config.yaml
n_head: 4
activation: "squared_relu"
bias: "all"
init_std_down: 0.0
lr: 0.00088
warmup_steps: 435
schedule: "wsd"
final_lr_fraction: 0.1
dataset: "wikipedia_en"
Each number is 200 + 20 x the weight over its row's rms, rounded and kept within 0 to 999. Layers, rows and columns count from 0. The size before them is the row's rms in percent of the matrix's.

# q: layer 7 attention query, 384x384, rms 0.0757, rows 118-170, columns 256-319
# k: layer 7 attention key, 384x384, rms 0.0747, rows 118-169, columns 256-319
q118,094,209,180,147,193,208,190,194,166,203,192,229,210,183,203,226,201,183,216,193,193,211,186,192,183,229,227,198,177,248,225,187,215,180,212,176,178,248,211,195,210,197,210,233,194,205,231,192,189,172,172,195,203,194,215,230,186,177,212,193,221,226,194,193,218
k118,108,174,197,185,203,192,228,209,207,175,195,239,217,151,221,210,208,192,209,221,198,194,241,237,189,204,199,210,229,186,219,209,214,202,186,180,204,197,204,184,208,211,223,176,165,201,155,204,195,177,199,175,183,220,177,197,188,227,169,178,202,172,180,167,186
q119,098,181,233,191,190,177,211,179,219,247,207,176,202,192,192,184,209,212,213,199,175,176,209,228,214,187,196,184,200,185,212,191,192,226,204,227,216,188,213,199,174,217,211,193,183,198,199,190,215,224,158,207,197,200,200,196,175,167,197,205,217,202,231,237,185
k119,102,185,195,172,190,188,211,216,196,213,192,214,225,195,219,166,205,219,175,227,191,181,240,212,192,203,177,196,202,184,223,133,219,158,203,162,204,208,201,244,209,200,193,190,234,168,212,158,200,191,202,215,193,230,237,205,187,200,216,207,187,251,189,193,160
q120,103,217,220,225,204,185,197,170,210,233,213,178,225,180,195,178,209,211,196,217,188,163,203,233,214,203,155,177,212,159,203,215,212,202,210,207,211,176,211,208,202,210,209,191,215,189,174,226,216,213,171,218,206,219,193,194,199,209,188,199,199,162,229,198,199
k120,111,191,200,221,216,177,169,200,203,237,193,207,218,234,169,197,165,227,166,196,196,189,194,166,200,208,213,165,198,195,193,160,189,185,224,180,186,183,178,212,202,178,188,198,221,181,242,176,174,213,196,244,181,207,231,194,209,177,234,211,205,237,196,222,195
q121,105,193,224,230,223,216,211,173,197,229,200,185,185,191,186,174,200,225,192,199,191,195,208,182,215,212,168,197,219,155,188,214,216,170,204,231,228,160,198,213,190,200,184,168,232,216,212,207,243,217,194,201,235,210,189,180,194,186,203,215,177,180,219,227,209
k121,108,216,160,222,183,209,175,196,203,214,176,173,192,247,201,220,170,202,210,179,198,202,159,181,208,216,178,198,203,206,174,197,192,194,209,192,181,203,198,210,219,191,204,256,228,205,224,209,213,188,174,228,212,191,230,227,215,215,217,223,200,244,196,221,191
q122,096,204,181,219,200,212,216,206,208,139,186,179,194,197,216,184,198,197,173,222,230,206,218,188,185,201,193,221,206,188,181,219,178,171,203,188,210,162,177,196,196,207,189,202,199,210,166,200,205,210,215,199,196,206,178,164,234,245,200,199,174,162,182,167,201
k122,119,213,224,240,198,203,191,186,216,213,217,191,179,225,174,229,207,181,214,181,200,212,163,181,201,181,238,191,187,188,176,224,192,230,223,230,200,179,194,180,173,199,184,227,185,227,217,193,196,243,170,213,203,179,200,202,227,207,211,215,200,174,226,222,230
q123,108,189,226,208,194,216,199,216,209,168,202,188,200,240,196,149,224,212,170,195,195,230,222,206,202,195,165,210,199,158,195,195,197,224,219,217,243,153,187,223,189,174,191,177,216,247,168,199,230,215,226,162,218,221,183,142,216,232,214,175,176,204,204,225,186
k123,109,254,204,237,173,204,210,170,166,178,195,170,193,254,196,189,197,205,200,202,182,219,158,163,210,230,231,182,198,203,163,203,177,227,183,227,190,230,188,204,184,197,208,241,190,204,217,222,212,200,161,166,231,188,230,197,193,223,198,203,196,235,204,204,189
q124,098,176,205,167,192,192,202,219,175,181,199,182,183,233,202,166,229,181,206,186,210,235,226,189,187,210,223,244,217,214,166,171,190,232,227,196,200,181,159,193,185,177,226,195,186,233,174,198,207,203,261,166,191,207,177,125,196,221,187,211,216,208,191,203,211
k124,111,227,240,194,181,211,202,187,195,159,196,196,201,210,210,208,218,177,206,182,192,215,174,214,201,195,217,217,213,220,195,218,209,227,160,231,196,217,190,201,181,227,202,230,184,194,207,242,226,165,177,174,235,169,222,210,195,203,181,179,209,207,210,157,196
q125,102,190,203,235,204,200,234,233,222,149,203,204,204,215,210,184,188,195,193,232,203,197,225,194,196,191,199,220,201,197,190,207,197,197,175,215,209,159,218,211,207,179,205,164,190,173,192,244,201,194,225,193,211,203,192,194,204,230,186,213,181,160,206,182,196
k125,097,206,237,210,231,181,205,207,204,189,194,192,173,246,173,206,196,180,191,163,203,192,185,188,208,178,208,199,200,208,162,213,164,216,199,224,189,197,199,203,182,196,181,198,200,229,216,194,192,230,187,201,182,176,209,216,217,170,222,225,203,192,189,225,230
q126,106,187,214,231,218,228,198,230,211,185,206,206,184,235,192,181,184,201,176,200,199,216,205,168,203,176,197,210,218,164,182,208,185,212,185,214,245,204,200,205,210,159,174,148,212,227,198,205,216,190,235,213,212,212,197,174,193,241,210,182,176,210,174,216,204
k126,099,248,183,198,181,247,201,207,187,186,211,151,165,240,196,191,199,179,227,168,218,210,172,208,226,208,180,194,193,220,172,220,193,208,198,228,197,208,207,204,214,218,197,228,210,216,197,224,241,174,174,195,226,173,180,216,214,219,205,205,205,211,198,231,216
q127,092,186,193,206,200,219,215,211,174,143,196,222,193,213,194,171,199,174,190,187,211,227,223,175,187,236,219,221,205,209,177,205,177,170,226,179,222,193,169,178,197,196,202,191,202,215,181,197,195,207,222,194,202,211,183,143,218,220,204,205,182,177,184,179,200
k127,101,216,232,238,196,202,203,172,241,194,210,183,170,224,191,216,212,146,209,165,201,231,155,212,205,177,233,190,208,198,188,262,188,248,212,246,186,183,203,185,164,208,208,235,182,237,200,242,203,218,175,183,218,173,184,193,206,209,200,195,206,174,238,219,226
q128,092,197,180,156,186,187,188,207,178,209,210,201,201,194,206,210,208,198,201,190,208,214,193,206,178,187,225,202,168,252,229,189,205,191,207,212,175,226,210,206,208,200,215,229,194,182,225,178,189,184,177,189,200,170,230,230,190,173,199,217,238,228,201,210,202
k128,110,177,204,187,207,180,229,213,185,177,197,236,201,144,224,204,208,201,203,222,194,182,231,223,181,215,199,223,220,194,207,191,196,191,192,177,210,220,217,202,212,208,205,158,188,187,168,193,171,193,205,177,185,229,192,183,168,231,170,171,187,187,182,165,179
q129,106,218,185,196,216,228,182,199,181,185,190,203,196,214,205,232,173,196,172,185,201,204,182,186,213,207,212,195,187,212,210,209,170,181,190,178,192,232,186,186,232,196,179,185,223,224,200,208,190,168,223,221,213,202,205,185,206,208,237,161,209,237,163,172,197
k129,115,213,182,249,207,227,208,166,199,211,210,194,190,215,186,212,184,184,234,177,221,247,180,206,211,180,234,154,192,201,195,243,196,207,241,209,195,182,212,188,220,203,218,210,187,198,185,215,196,213,155,202,218,214,171,186,249,226,199,226,191,195,217,244,203
q130,100,196,182,162,198,195,194,190,153,208,205,191,205,217,219,169,206,177,200,191,227,230,217,191,197,193,203,240,189,245,208,184,202,210,243,188,192,195,185,182,229,180,215,186,172,256,212,213,210,171,240,193,191,179,201,194,197,205,196,225,234,246,163,175,236
k130,107,212,182,180,191,221,195,187,174,162,211,217,196,200,212,224,197,184,205,187,206,194,192,253,221,199,212,224,231,205,220,216,230,208,183,195,190,228,222,197,228,260,227,197,162,184,199,224,200,178,162,182,202,214,200,198,207,226,187,192,199,194,193,184,198
q131,094,216,220,193,202,198,225,220,222,195,206,204,214,202,207,237,200,231,177,188,183,186,182,189,215,159,179,194,218,175,206,186,203,224,154,214,193,213,216,209,198,195,169,220,218,182,205,196,188,182,203,203,181,210,211,219,193,203,196,193,208,241,227,199,196
k131,095,213,180,189,198,221,219,229,182,216,205,165,187,196,212,178,209,202,203,243,222,240,259,187,189,208,190,182,206,193,207,216,213,180,192,188,219,203,190,208,201,203,189,175,193,205,205,195,217,189,234,197,222,216,161,198,200,181,193,211,215,190,198,205,193
q132,100,183,195,183,188,204,203,227,191,191,188,204,244,205,231,209,188,197,165,206,207,215,209,181,186,160,213,202,171,233,223,207,195,193,187,181,180,192,226,193,231,164,207,194,189,202,209,189,197,161,215,212,205,188,224,215,218,216,209,191,209,233,172,157,201
k132,101,194,234,193,208,219,228,197,197,176,212,219,171,203,205,182,196,200,206,206,219,241,198,232,195,181,257,174,206,183,205,226,181,214,212,211,229,225,219,208,193,205,192,166,178,204,180,181,177,215,176,174,210,210,186,167,211,220,191,170,203,177,195,211,181
q133,103,225,197,177,190,179,213,195,202,179,185,231,216,142,209,256,207,192,213,193,194,186,185,203,204,208,198,197,239,213,204,175,196,216,184,166,177,229,205,191,198,203,188,250,213,190,194,184,196,203,193,211,175,184,196,227,181,191,191,176,198,198,220,184,217
k133,097,183,217,153,202,217,198,227,213,217,208,211,247,191,196,209,212,214,165,241,200,219,242,201,174,200,214,199,199,184,242,216,196,190,205,197,198,179,185,166,184,208,191,189,192,205,204,198,198,181,220,231,190,197,182,213,221,160,197,216,225,179,197,193,201
q134,105,214,232,214,211,240,226,190,200,192,211,203,207,175,200,181,177,192,176,183,177,167,208,200,198,206,171,183,222,159,203,211,188,202,217,184,239,214,200,201,207,193,174,163,209,243,188,205,225,201,206,217,202,227,183,177,185,226,213,160,157,183,183,177,208
k134,113,216,175,226,206,214,184,185,215,223,209,185,210,244,203,204,160,196,188,210,208,231,196,195,241,191,206,160,195,183,203,207,195,182,251,182,187,177,201,194,207,217,211,224,226,202,240,228,228,200,170,219,214,193,199,192,238,191,225,240,204,219,221,233,211
q135,100,206,205,224,205,206,217,198,221,223,204,221,187,201,203,233,191,220,229,191,175,184,164,183,220,183,196,199,212,176,209,229,212,182,155,218,214,212,218,220,202,189,170,196,208,170,243,214,193,178,183,216,203,201,200,260,195,176,195,206,193,218,224,215,211
k135,105,189,159,172,204,215,205,245,190,201,183,199,182,185,220,172,192,195,195,205,209,188,235,203,204,206,137,225,218,213,194,192,202,143,195,184,212,208,194,213,211,184,201,177,225,214,192,165,213,186,225,210,173,207,184,233,200,204,215,231,205,201,160,220,214
q136,094,187,231,242,215,199,221,202,222,180,191,172,196,208,182,193,204,195,187,206,208,193,219,208,213,200,169,199,224,155,164,203,194,218,191,215,220,154,186,185,200,211,193,182,205,200,169,206,207,220,231,211,210,203,182,162,196,210,202,206,184,177,215,201,188
k136,105,225,190,221,200,209,158,203,220,231,191,169,191,249,180,203,186,198,196,179,201,219,179,184,191,184,202,167,177,207,181,207,192,193,222,204,180,186,195,216,186,177,184,232,235,203,241,198,204,215,190,231,214,172,231,200,230,166,230,234,196,238,212,243,221
q137,103,203,177,180,199,171,193,180,217,215,205,195,201,186,209,245,211,217,211,192,216,208,193,192,193,180,222,190,193,222,197,201,206,180,175,207,156,206,206,181,185,218,193,269,188,151,214,166,162,191,173,196,188,189,221,245,212,155,194,231,218,213,215,206,205
k137,118,181,197,182,185,191,213,233,201,196,208,225,195,146,214,211,236,204,213,257,180,169,230,208,170,219,190,235,200,190,212,203,219,217,168,201,247,220,198,197,196,201,191,189,190,181,166,174,183,217,239,193,191,216,171,203,164,218,181,192,200,164,200,180,175
q138,115,200,217,170,165,165,209,174,206,223,203,191,206,187,211,204,245,193,229,202,202,192,183,232,209,207,205,205,217,217,214,187,214,231,208,219,191,200,226,211,174,215,243,238,176,186,210,186,202,187,198,176,181,188,191,252,176,163,188,220,220,187,254,231,199
k138,093,170,212,168,201,171,207,228,195,201,182,232,220,157,204,202,178,240,174,241,189,187,244,207,188,206,186,201,219,190,203,157,191,195,180,159,200,208,193,198,204,188,190,162,216,173,197,183,157,191,212,191,181,220,232,189,178,202,203,194,208,206,170,169,185
q139,144,207,182,221,243,242,178,201,180,201,191,217,212,185,192,213,149,216,165,200,180,191,209,183,209,218,185,185,178,181,197,203,177,162,183,186,196,210,175,195,215,192,145,185,243,206,185,207,201,208,189,233,227,223,211,168,222,220,230,174,178,217,157,175,200
k139,097,221,184,246,186,232,197,167,197,192,204,184,187,233,194,202,211,172,220,158,212,214,160,184,216,188,221,181,178,201,198,248,209,205,227,240,184,186,202,195,198,200,205,228,185,233,194,210,233,207,183,216,222,181,163,218,226,202,203,211,197,211,226,237,211
q140,096,193,188,232,215,216,159,205,197,210,197,176,160,219,178,191,191,202,198,217,207,213,198,187,213,255,204,215,198,195,181,214,189,183,201,195,207,202,159,192,188,212,222,153,196,224,187,225,212,205,199,235,232,238,185,126,205,218,210,183,206,180,173,224,201
k140,096,210,203,247,178,219,201,154,217,190,191,191,182,229,200,187,204,192,231,139,206,219,155,184,208,197,203,180,169,233,190,211,211,233,236,235,180,172,202,192,213,180,208,241,210,208,190,205,197,196,171,198,242,194,207,200,210,203,181,185,213,216,214,217,215
q141,100,185,186,169,196,168,192,211,218,240,207,190,211,186,215,201,201,200,227,195,193,202,192,215,199,186,215,189,205,220,196,197,228,202,184,210,172,212,221,191,206,198,223,228,191,160,227,216,183,199,161,216,203,191,223,248,186,170,175,228,230,206,214,212,198
k141,127,180,209,136,204,190,208,227,183,177,214,210,218,151,214,191,214,213,190,228,200,168,231,199,187,216,167,233,192,201,210,172,217,190,181,176,219,210,205,228,207,206,188,174,208,189,177,176,193,175,244,194,182,209,201,199,161,201,193,166,205,204,184,147,182
q142,107,229,187,220,200,190,224,185,210,209,198,221,215,165,225,231,180,227,211,214,219,158,172,219,175,215,190,207,174,236,231,226,201,140,176,218,173,183,216,213,205,236,180,225,223,163,223,220,194,194,165,226,192,195,240,276,200,169,203,227,204,196,216,183,192
k142,107,171,194,216,226,172,203,228,208,237,218,210,186,192,198,222,193,211,174,188,210,193,227,176,193,166,195,188,225,186,195,206,186,191,201,176,227,173,200,191,185,171,190,176,194,213,200,160,187,213,219,254,160,190,163,198,231,204,207,208,195,177,191,208,217
q143,092,213,208,253,209,220,213,181,216,213,204,189,181,190,181,171,198,219,182,204,205,180,215,208,208,205,159,190,217,151,188,232,194,185,208,207,224,172,185,219,183,215,184,175,211,204,192,200,215,228,177,228,227,216,184,170,209,217,208,204,165,155,206,210,196
k143,124,201,191,233,205,202,176,173,205,229,212,174,176,250,185,196,188,221,210,193,210,195,175,177,227,207,220,172,173,195,188,179,189,196,228,197,195,185,196,187,193,185,187,233,233,198,228,197,199,233,179,207,192,206,216,200,213,200,229,225,200,216,232,231,209
q144,087,226,170,206,192,213,153,200,169,215,191,215,221,197,205,230,184,183,202,194,204,223,178,199,198,220,205,182,191,199,218,222,209,138,213,153,188,234,214,199,217,193,208,191,218,201,236,188,190,175,188,237,232,207,214,225,196,207,206,173,217,192,179,201,216
k144,090,207,218,223,197,183,157,227,187,185,156,214,174,183,183,207,186,204,183,221,213,188,192,216,177,263,195,236,226,189,196,203,213,204,181,185,198,230,193,179,173,167,222,201,213,204,155,221,206,158,194,190,202,169,199,219,171,191,200,216,195,193,155,194,193
q145,096,217,216,219,221,199,193,164,208,201,166,205,196,179,202,205,206,180,218,218,233,211,206,198,199,232,205,196,214,186,182,211,222,196,239,185,202,175,179,201,185,222,201,186,194,194,185,236,217,186,215,165,207,223,219,202,187,189,209,215,170,134,239,189,197
k145,098,185,190,171,206,201,172,200,213,179,200,186,181,216,195,202,231,185,207,190,219,196,204,187,199,217,195,197,199,209,183,209,197,223,191,193,212,211,194,190,162,206,204,199,185,230,194,197,211,195,203,219,223,203,166,208,189,210,211,209,221,195,220,250,198
q146,090,221,176,209,186,198,195,214,202,185,177,198,192,198,185,202,194,222,222,233,209,212,190,189,191,225,213,198,202,218,195,194,190,226,224,189,167,212,161,199,202,178,213,156,206,187,189,234,212,164,199,172,210,223,198,211,224,200,187,227,165,174,181,187,179
k146,084,219,204,168,185,209,191,173,170,166,213,167,185,203,179,238,222,148,231,131,187,168,208,214,213,175,176,208,176,236,224,216,221,215,196,233,177,192,216,196,227,176,212,229,199,199,215,208,231,227,190,199,204,190,192,219,195,216,197,189,229,212,214,187,217
q147,093,210,168,164,198,201,197,218,206,203,219,202,200,179,205,216,185,197,200,173,202,221,205,203,207,186,177,209,187,228,208,200,197,179,162,189,185,169,222,211,223,185,208,210,219,182,222,190,181,222,202,240,207,186,232,218,197,215,192,176,243,211,172,194,213
k147,092,221,196,213,187,212,197,197,205,213,212,218,200,175,189,181,182,227,195,242,224,215,220,218,183,219,214,208,230,150,185,210,208,186,200,181,199,224,217,212,177,218,209,201,194,204,222,186,196,196,187,208,209,203,227,163,190,204,193,223,187,196,180,200,175
q148,093,181,204,202,203,188,200,206,238,213,215,175,196,190,194,213,198,250,174,214,198,183,212,215,210,190,202,196,205,205,193,191,201,221,186,229,188,164,184,180,190,218,183,207,181,190,201,218,202,183,173,170,196,200,223,194,200,182,205,240,189,203,196,162,204
k148,086,206,174,185,190,200,214,150,189,187,226,187,214,190,196,210,217,175,207,154,183,171,193,160,224,200,167,176,138,200,189,246,218,202,222,236,178,190,200,219,201,216,202,217,221,225,246,216,215,224,189,222,207,231,193,189,222,219,201,174,202,228,221,216,198
q149,089,198,222,187,201,202,251,207,197,222,173,198,228,214,207,202,196,175,196,190,210,166,216,227,219,177,212,215,227,198,205,205,194,163,184,189,208,176,215,207,212,189,252,224,210,168,188,178,181,217,163,260,199,187,192,163,179,188,199,175,198,210,173,185,204
k149,090,168,234,223,211,209,249,242,226,210,194,234,216,188,218,180,187,233,175,262,208,199,200,194,208,174,250,201,222,183,190,189,183,172,174,216,224,178,187,187,194,203,205,183,198,180,184,173,181,211,193,204,197,188,191,189,189,168,194,205,164,184,199,178,215
q150,104,170,200,227,200,218,194,160,214,224,226,189,205,194,198,192,203,202,182,235,181,174,158,215,179,220,207,192,215,215,189,208,196,186,202,197,219,262,209,191,195,180,198,200,165,189,206,203,197,169,162,181,192,226,187,229,203,179,199,232,180,195,209,220,214
k150,101,188,206,187,197,188,214,209,162,176,201,211,222,202,196,213,200,174,204,226,183,167,160,172,213,190,170,203,166,238,233,185,204,206,196,230,189,205,216,209,208,210,175,198,213,204,200,198,206,173,225,202,177,189,180,226,220,209,227,153,205,200,160,175,226
q151,093,219,172,181,179,213,178,207,170,218,176,214,240,211,198,206,178,187,213,221,191,189,159,195,198,200,202,227,198,250,229,219,203,165,185,141,179,248,222,211,214,186,229,209,213,196,225,181,189,166,191,236,213,190,208,218,181,229,196,179,223,213,194,218,204
k151,093,213,217,217,212,179,188,244,188,177,163,247,181,212,189,171,179,211,197,213,199,189,172,199,190,198,214,202,214,197,213,191,196,171,170,192,185,201,205,215,216,191,199,193,180,176,174,203,182,171,226,218,193,165,211,210,182,194,199,207,192,187,179,187,212
q152,103,177,205,216,200,186,217,206,214,205,199,184,213,214,200,191,190,212,186,251,203,183,158,206,193,224,197,218,235,216,193,207,201,210,185,203,221,209,200,202,196,196,221,203,189,175,195,206,208,146,180,188,183,191,198,207,184,192,185,217,190,171,220,216,193
k152,101,187,189,197,211,170,231,192,180,181,222,230,228,224,205,216,212,199,207,201,197,165,167,144,230,173,165,188,150,240,204,192,198,197,192,229,196,167,193,225,212,218,191,216,181,208,204,192,212,175,241,244,186,188,195,210,237,192,207,173,208,176,200,213,224
q153,095,213,182,219,201,218,197,187,202,222,199,212,206,206,218,215,183,182,198,223,197,188,160,190,203,224,209,170,202,214,216,231,214,159,201,184,193,245,220,206,202,194,213,156,179,191,227,206,190,109,158,219,220,208,202,213,205,204,196,211,198,172,176,200,211
k153,099,207,208,204,209,208,177,211,185,172,189,199,190,213,216,201,224,146,210,163,211,183,194,195,202,206,182,226,178,244,233,211,230,198,185,229,209,207,182,199,192,192,183,220,202,219,191,231,219,151,222,209,216,150,180,231,193,178,200,179,201,188,193,215,239
q154,095,175,212,215,205,190,209,185,216,207,194,189,180,196,190,182,223,205,200,222,206,198,235,204,205,199,202,206,210,168,171,192,188,247,202,234,235,181,160,207,176,210,203,203,195,191,152,199,212,206,211,156,196,215,185,172,192,184,216,227,165,171,230,212,170
k154,097,179,193,181,193,209,232,167,212,204,243,175,211,224,201,192,232,183,218,193,186,199,184,185,223,176,182,186,183,208,195,202,202,220,220,229,230,184,195,208,218,191,196,207,192,208,199,161,197,228,191,198,194,202,178,211,223,186,208,198,210,195,244,204,238
q155,096,178,209,198,196,219,212,197,213,217,265,189,192,201,207,190,204,187,185,210,205,195,212,219,201,186,175,219,195,186,183,201,209,189,169,212,235,204,221,228,195,226,215,206,224,182,189,179,190,212,180,210,183,153,189,233,183,233,197,207,227,184,216,219,196
k155,083,173,182,242,182,160,212,203,203,228,223,220,209,203,183,145,195,191,191,255,213,219,212,206,173,222,185,190,195,181,187,205,194,219,215,192,223,210,196,226,150,203,194,181,186,192,181,184,174,163,239,191,197,202,181,189,208,168,190,190,178,186,166,218,202
q156,109,196,173,202,202,199,211,212,186,145,201,209,225,182,206,191,200,196,213,219,186,201,189,199,147,250,240,207,161,219,201,192,185,155,207,207,177,197,194,192,197,187,184,204,147,183,226,209,193,183,182,193,200,212,192,188,201,183,186,213,211,156,206,213,215
k156,108,211,215,203,236,190,212,219,189,202,189,235,221,156,223,224,199,202,217,179,185,195,209,224,214,230,151,194,185,226,180,188,193,196,189,174,205,201,205,204,178,175,190,206,218,203,197,226,216,217,221,206,207,214,235,208,191,223,187,143,193,198,192,183,212
q157,099,188,191,178,210,191,209,207,203,195,222,208,212,175,234,207,184,192,212,223,218,192,192,212,215,194,204,202,202,238,189,207,230,154,184,184,183,198,239,222,204,195,206,221,197,159,218,199,190,203,174,242,190,161,226,243,186,227,177,210,214,159,190,182,202
k157,101,208,183,223,199,174,212,240,186,207,201,243,222,196,207,161,194,226,200,253,227,213,203,186,181,216,186,203,214,189,197,218,198,183,184,205,186,219,211,213,163,221,170,212,202,209,192,191,206,173,236,230,202,187,200,200,208,201,182,177,176,190,181,198,177
q158,109,249,173,161,182,202,197,229,186,163,184,206,223,210,194,206,195,208,210,200,206,216,177,185,225,228,179,203,205,209,204,190,212,206,201,182,158,198,191,189,224,208,212,186,219,182,201,233,206,193,217,203,206,168,189,203,200,244,176,170,213,203,173,168,196
k158,104,231,203,185,192,211,156,190,199,186,194,212,191,195,211,171,186,194,192,140,192,220,215,209,185,214,225,210,223,198,204,193,197,178,179,213,182,210,184,185,229,201,198,194,152,186,212,219,183,173,191,198,221,169,208,205,199,197,195,222,210,222,204,210,200
q159,094,227,222,194,212,183,203,211,196,174,191,222,201,203,193,190,223,224,209,154,187,193,234,190,214,188,193,208,199,184,186,181,187,244,213,219,205,176,183,195,198,219,173,190,221,231,177,177,204,227,229,156,185,208,191,156,205,203,225,204,198,231,228,212,193
k159,105,182,202,198,207,208,201,188,211,216,214,181,184,200,214,205,196,222,216,187,190,229,217,207,202,178,257,177,183,198,184,196,172,197,237,168,200,202,191,199,226,190,195,182,168,173,215,191,170,266,175,181,224,231,218,190,171,211,180,224,222,242,217,218,198
q160,095,203,217,208,192,215,198,213,195,167,205,234,185,224,190,175,218,203,192,204,169,206,219,203,194,192,215,215,213,198,183,210,177,256,199,229,255,219,168,206,190,212,192,164,201,211,159,192,201,238,219,151,195,213,179,177,199,208,200,226,178,206,237,212,191
k160,100,191,179,168,178,232,211,190,179,185,208,185,196,230,190,199,206,187,236,194,205,207,207,220,169,190,220,197,195,215,224,208,179,228,227,192,204,217,184,186,222,166,185,202,205,164,168,172,201,212,201,178,188,181,192,222,209,219,219,211,202,206,220,215,224
q161,098,199,230,231,202,195,194,176,199,226,184,197,205,201,199,178,212,229,178,206,191,192,211,194,207,186,189,185,196,163,170,182,198,233,219,227,231,200,172,195,184,209,183,186,203,230,170,210,210,202,227,162,192,220,199,165,204,193,214,211,191,217,236,217,198
k161,095,163,193,195,202,213,196,187,207,188,228,154,204,238,204,205,209,203,183,194,178,197,185,172,232,198,184,191,179,208,183,187,210,228,220,207,205,197,181,205,218,185,213,211,189,200,206,205,210,201,183,193,215,211,171,212,197,194,206,202,218,221,208,207,218
q162,100,205,193,234,224,207,170,174,211,240,166,207,192,173,198,229,198,187,198,231,232,217,210,194,221,210,202,158,203,189,198,215,223,187,231,188,215,191,186,216,187,181,190,181,210,186,194,213,216,159,205,187,222,247,217,227,197,186,205,233,157,162,189,181,195
k162,108,221,201,179,199,210,181,201,207,197,203,153,195,217,203,213,223,175,211,193,218,173,207,212,209,231,189,214,204,192,210,226,215,216,191,202,219,233,204,206,180,171,206,223,230,240,212,209,222,207,189,199,213,209,152,226,162,190,216,206,228,200,205,235,223
q163,100,198,171,175,180,207,216,189,197,211,233,187,209,201,219,199,199,192,191,213,181,214,149,184,196,214,210,205,203,216,221,220,209,152,196,191,181,225,235,184,214,178,230,192,188,195,220,232,206,181,158,226,217,208,187,215,215,205,180,199,210,186,181,160,235
k163,103,219,205,191,191,207,183,203,185,165,190,211,202,181,190,189,189,187,169,192,190,191,189,193,194,215,194,227,193,217,242,184,202,180,177,244,187,192,195,190,190,220,205,191,166,215,201,225,226,163,201,212,177,179,192,220,223,191,221,181,192,194,178,157,195
q164,101,167,229,230,222,210,203,162,212,245,182,195,181,177,207,215,209,178,191,223,215,168,231,222,234,180,187,194,225,164,182,199,192,195,223,194,228,181,208,219,193,189,205,224,212,191,170,162,196,218,173,231,218,206,204,197,181,185,227,200,167,176,204,190,190
k164,103,182,210,195,209,192,236,229,222,210,195,197,209,199,201,163,204,211,178,264,211,181,167,192,210,197,198,216,218,178,179,189,185,210,211,217,230,187,203,190,213,215,192,191,207,195,193,182,194,191,204,201,173,199,166,198,197,170,225,207,186,184,208,176,205
q165,099,198,194,229,193,204,200,215,170,140,202,236,195,215,206,158,210,205,207,188,167,201,204,192,153,219,235,238,185,204,195,229,183,221,181,224,209,203,172,208,196,199,220,176,194,195,194,196,197,223,219,185,211,190,165,170,204,209,189,200,186,180,216,234,191
k165,103,215,190,209,189,196,202,222,197,202,171,221,199,178,203,229,218,207,222,194,211,202,202,256,174,200,215,200,201,203,221,206,167,207,195,176,209,202,181,161,192,139,181,202,226,172,155,182,212,212,205,196,187,172,205,219,209,223,199,186,192,192,179,179,195
q166,102,198,160,189,181,200,213,243,203,169,177,198,209,216,207,209,204,216,211,174,206,184,187,185,226,185,180,222,209,224,175,180,182,234,179,196,167,182,189,199,230,182,205,208,224,186,192,206,197,214,210,216,193,150,200,201,215,218,175,169,212,244,155,190,183
k166,098,231,189,199,189,198,228,187,206,217,213,210,217,196,202,182,184,225,185,203,219,223,220,207,200,175,226,198,217,176,179,213,213,194,183,212,177,176,197,216,230,216,208,196,195,173,207,185,188,213,205,218,183,180,232,174,233,201,188,221,201,217,207,189,203
q167,104,197,189,218,200,218,168,167,164,246,153,220,204,189,217,211,192,193,205,210,199,199,213,196,195,229,229,173,212,182,210,214,209,155,231,185,204,231,194,191,178,189,207,157,207,235,212,179,220,150,166,215,229,256,193,190,182,185,224,196,170,194,198,226,203
k167,112,194,231,201,210,202,197,227,206,186,183,184,192,196,221,229,218,175,191,207,207,171,179,209,210,216,186,217,199,188,207,204,204,207,181,190,232,214,198,179,195,154,217,204,233,239,185,214,218,203,188,202,211,194,185,216,165,194,210,199,222,184,174,189,226
q168,100,193,234,202,207,179,209,165,226,233,190,165,211,192,187,206,203,213,172,203,199,189,212,224,211,206,173,177,205,159,215,187,191,211,238,209,203,178,196,193,189,218,199,218,186,207,199,204,212,182,159,190,189,214,215,174,194,170,216,201,184,193,220,180,213
k168,093,171,202,184,202,185,200,185,198,202,210,183,207,217,190,185,219,192,205,172,175,176,201,168,238,191,182,182,151,212,192,195,190,210,226,242,210,176,201,192,197,240,208,206,176,211,237,213,189,210,191,183,204,227,197,207,197,189,195,174,202,206,236,196,214
q169,095,216,163,177,187,209,199,224,188,212,172,185,187,207,204,207,197,191,212,197,208,207,195,195,212,200,189,214,194,215,202,196,192,192,189,165,174,185,185,211,219,166,232,211,202,180,189,216,191,208,204,235,228,198,202,199,210,210,184,147,188,201,154,159,175
k169,091,224,217,175,199,243,208,210,221,196,182,197,194,163,191,215,197,203,186,196,186,208,208,209,195,193,222,220,244,172,185,215,224,196,173,210,184,179,202,201,240,200,216,214,172,190,185,193,209,217,174,197,192,178,190,199,201,188,200,232,204,200,213,162,179
q170,101,234,163,175,190,185,201,204,215,212,191,169,203,193,199,215,194,205,212,228,230,223,198,203,247,232,173,201,229,194,188,187,216,207,234,178,153,193,182,192,216,195,215,204,218,175,188,220,211,176,174,199,199,199,200,217,197,225,184,180,175,174,184,156,192